python train.py --n_head=3 --vocab_size=8192 --activation="tanh_gelu" --norm_place="pre" --bias="none" --tie_embeddings=false --parallel_block=false --init="normal" --init_std_o=0.0093 --grad_clip=0.5
Each number is 200 + 30 x the weight over its row's rms, rounded and kept within 0 to 999. Layers, rows and columns count from 0. The size before them is the row's rms in percent of the matrix's.

# layer 3 MLP down, 96x768, rms 0.277, rows 68-95, columns 432-479
103,239,198,217,203,218,243,204,185,193,235,183,213,187,162,225,140,233,224,217,176,191,237,248,201,199,204,192,249,245,234,210,230,213,206,227,201,177,167,236,190,175,193,143,192,228,176,176,213
100,184,170,191,255,244,225,201,218,167,224,242,183,274,184,222,209,169,208,163,136,180,191,163,172,161,179,223,180,250,198,189,203,227,168,203,262,259,221,201,203,169,242,122,224,202,214,223,190
102,219,189,241,235,235,212,218,127,275,190,185,230,268,255,164,197,240,178,188,193,242,169,143,186,172,173,173,197,201,172,195,157,238,204,159,215,234,188,139,239,218,238,214,232,172,206,209,237
102,226,242,192,219,179,198,268,277,163,209,159,182,184,262,232,189,179,231,244,181,213,183,225,190,231,187,195,209,168,190,215,186,145,225,193,212,230,175,235,179,219,247,189,208,194,200,190,196
095,188,170,199,232,230,206,214,186,253,168,207,151,186,211,146,197,157,143,159,165,207,189,220,182,244,188,172,205,161,202,177,235,215,269,229,174,187,200,225,177,136,195,222,170,242,175,215,194
104,245,244,258,201,198,201,195,194,197,222,221,188,219,195,210,188,200,212,203,211,169,178,192,188,185,180,195,197,156,183,170,219,182,220,190,193,198,238,183,239,232,211,164,222,214,178,279,212
101,174,181,209,176,209,157,222,237,200,205,252,222,184,187,189,238,167,182,226,198,184,181,191,186,240,240,210,213,192,228,190,204,225,220,191,239,222,256,244,234,213,212,152,202,232,247,177,220
094,177,168,169,202,180,182,219,165,159,198,160,228,135,151,216,232,183,249,201,174,179,241,223,195,103,213,173,217,194,145,206,199,198,199,233,210,226,180,214,192,196,173,203,184,173,221,159,140
095,140,222,194,183,180,171,169,212,201,195,164,225,198,206,173,205,188,219,178,249,221,166,199,162,202,249,187,247,184,179,183,185,205,158,187,204,177,166,182,251,192,234,146,199,210,201,231,188
099,243,256,191,212,213,195,200,229,216,169,199,244,181,209,226,212,186,171,225,226,185,210,229,180,221,162,195,173,164,167,226,235,164,186,157,219,217,199,202,209,183,187,184,186,213,196,239,182
092,205,219,182,202,194,197,170,296,204,236,151,182,185,224,194,227,146,156,235,199,200,164,183,189,201,239,214,244,201,180,201,209,127,212,175,169,203,230,170,188,196,184,162,193,231,192,244,153
093,285,213,164,182,178,222,204,156,225,185,154,190,200,235,228,156,185,215,187,200,206,194,238,208,190,231,231,191,188,169,253,240,195,170,191,191,152,178,240,228,188,227,143,197,231,221,182,176
092,175,133,173,215,183,189,179,137,184,197,169,180,242,188,242,200,166,190,171,199,171,198,188,184,170,230,199,224,115,209,240,253,226,203,222,182,215,229,187,200,187,170,220,191,214,192,186,213
100,187,206,209,167,204,215,189,206,198,199,175,220,206,179,201,165,226,212,183,284,227,232,235,190,162,213,176,189,201,205,231,189,218,197,219,170,197,179,222,216,214,211,201,218,185,158,191,198
099,171,199,217,239,204,167,200,176,236,231,193,211,269,208,173,184,159,216,188,185,222,191,208,182,193,270,252,222,220,135,182,198,226,179,178,226,201,212,246,206,211,199,138,248,214,181,198,170
100,188,253,168,178,164,210,213,198,201,202,195,186,149,170,209,259,220,230,156,217,208,221,175,213,234,190,211,176,212,200,181,166,194,203,207,192,228,218,244,208,197,195,162,198,158,237,204,214
100,223,275,164,238,193,192,200,230,209,228,192,195,259,177,170,212,229,193,202,240,131,192,225,201,180,213,209,211,132,213,210,176,151,202,222,214,212,211,168,186,207,114,199,211,203,233,155,204
107,200,131,221,163,220,184,163,138,216,188,197,222,193,233,152,176,219,159,196,210,203,186,232,208,217,230,184,206,214,245,196,210,183,232,197,209,217,189,218,218,204,217,235,186,218,206,223,191
099,187,198,187,220,223,207,222,220,158,193,216,242,151,242,181,223,197,152,240,158,228,211,172,166,167,251,172,232,190,189,243,228,201,214,205,173,219,205,245,177,216,150,247,181,192,228,189,209
105,216,207,187,201,181,179,214,201,213,201,202,192,279,185,195,188,174,164,222,232,182,257,183,221,192,203,221,181,243,235,226,193,208,204,178,207,221,197,165,173,228,165,183,218,246,217,171,189
092,134,177,150,221,201,209,224,203,212,191,229,192,307,207,205,196,206,200,201,187,207,174,253,168,196,194,139,166,216,261,154,224,201,181,204,208,208,243,188,200,171,179,179,216,194,243,237,212
098,230,216,206,213,183,175,236,185,117,242,239,161,190,215,180,228,151,203,179,187,174,217,190,204,237,183,174,131,207,170,239,199,204,258,156,187,202,228,195,203,157,203,218,190,211,243,192,208
096,206,258,205,213,186,176,220,215,185,157,247,256,202,214,209,157,165,214,166,267,161,224,187,163,213,185,214,230,163,165,216,184,244,230,240,183,231,244,208,210,212,233,258,178,198,193,202,240
099,168,203,201,180,222,231,185,221,206,205,252,234,238,198,166,169,227,178,177,202,187,210,177,226,190,178,192,226,182,175,158,193,242,183,231,216,218,184,189,187,220,126,242,208,199,268,182,235
095,209,216,213,157,198,222,164,205,184,225,236,188,209,235,128,221,238,197,229,247,207,201,182,212,168,155,233,229,141,155,182,191,221,230,209,191,228,210,248,183,194,164,177,171,166,248,282,196
101,213,200,204,221,261,193,212,175,203,181,164,186,213,177,236,205,237,256,196,206,261,218,185,205,188,232,237,253,254,225,185,207,250,165,198,195,206,203,221,227,248,239,203,224,158,243,166,177
097,250,176,218,225,193,201,210,154,157,237,188,180,227,238,187,224,133,191,209,233,214,207,213,207,189,199,217,186,210,142,209,194,173,227,210,184,181,223,219,204,209,218,173,189,169,223,215,268
102,127,271,220,175,196,216,229,222,204,233,213,174,224,257,173,201,201,187,224,224,211,219,195,180,243,197,181,166,193,184,177,189,167,214,185,215,213,229,234,206,202,199,244,162,187,252,230,232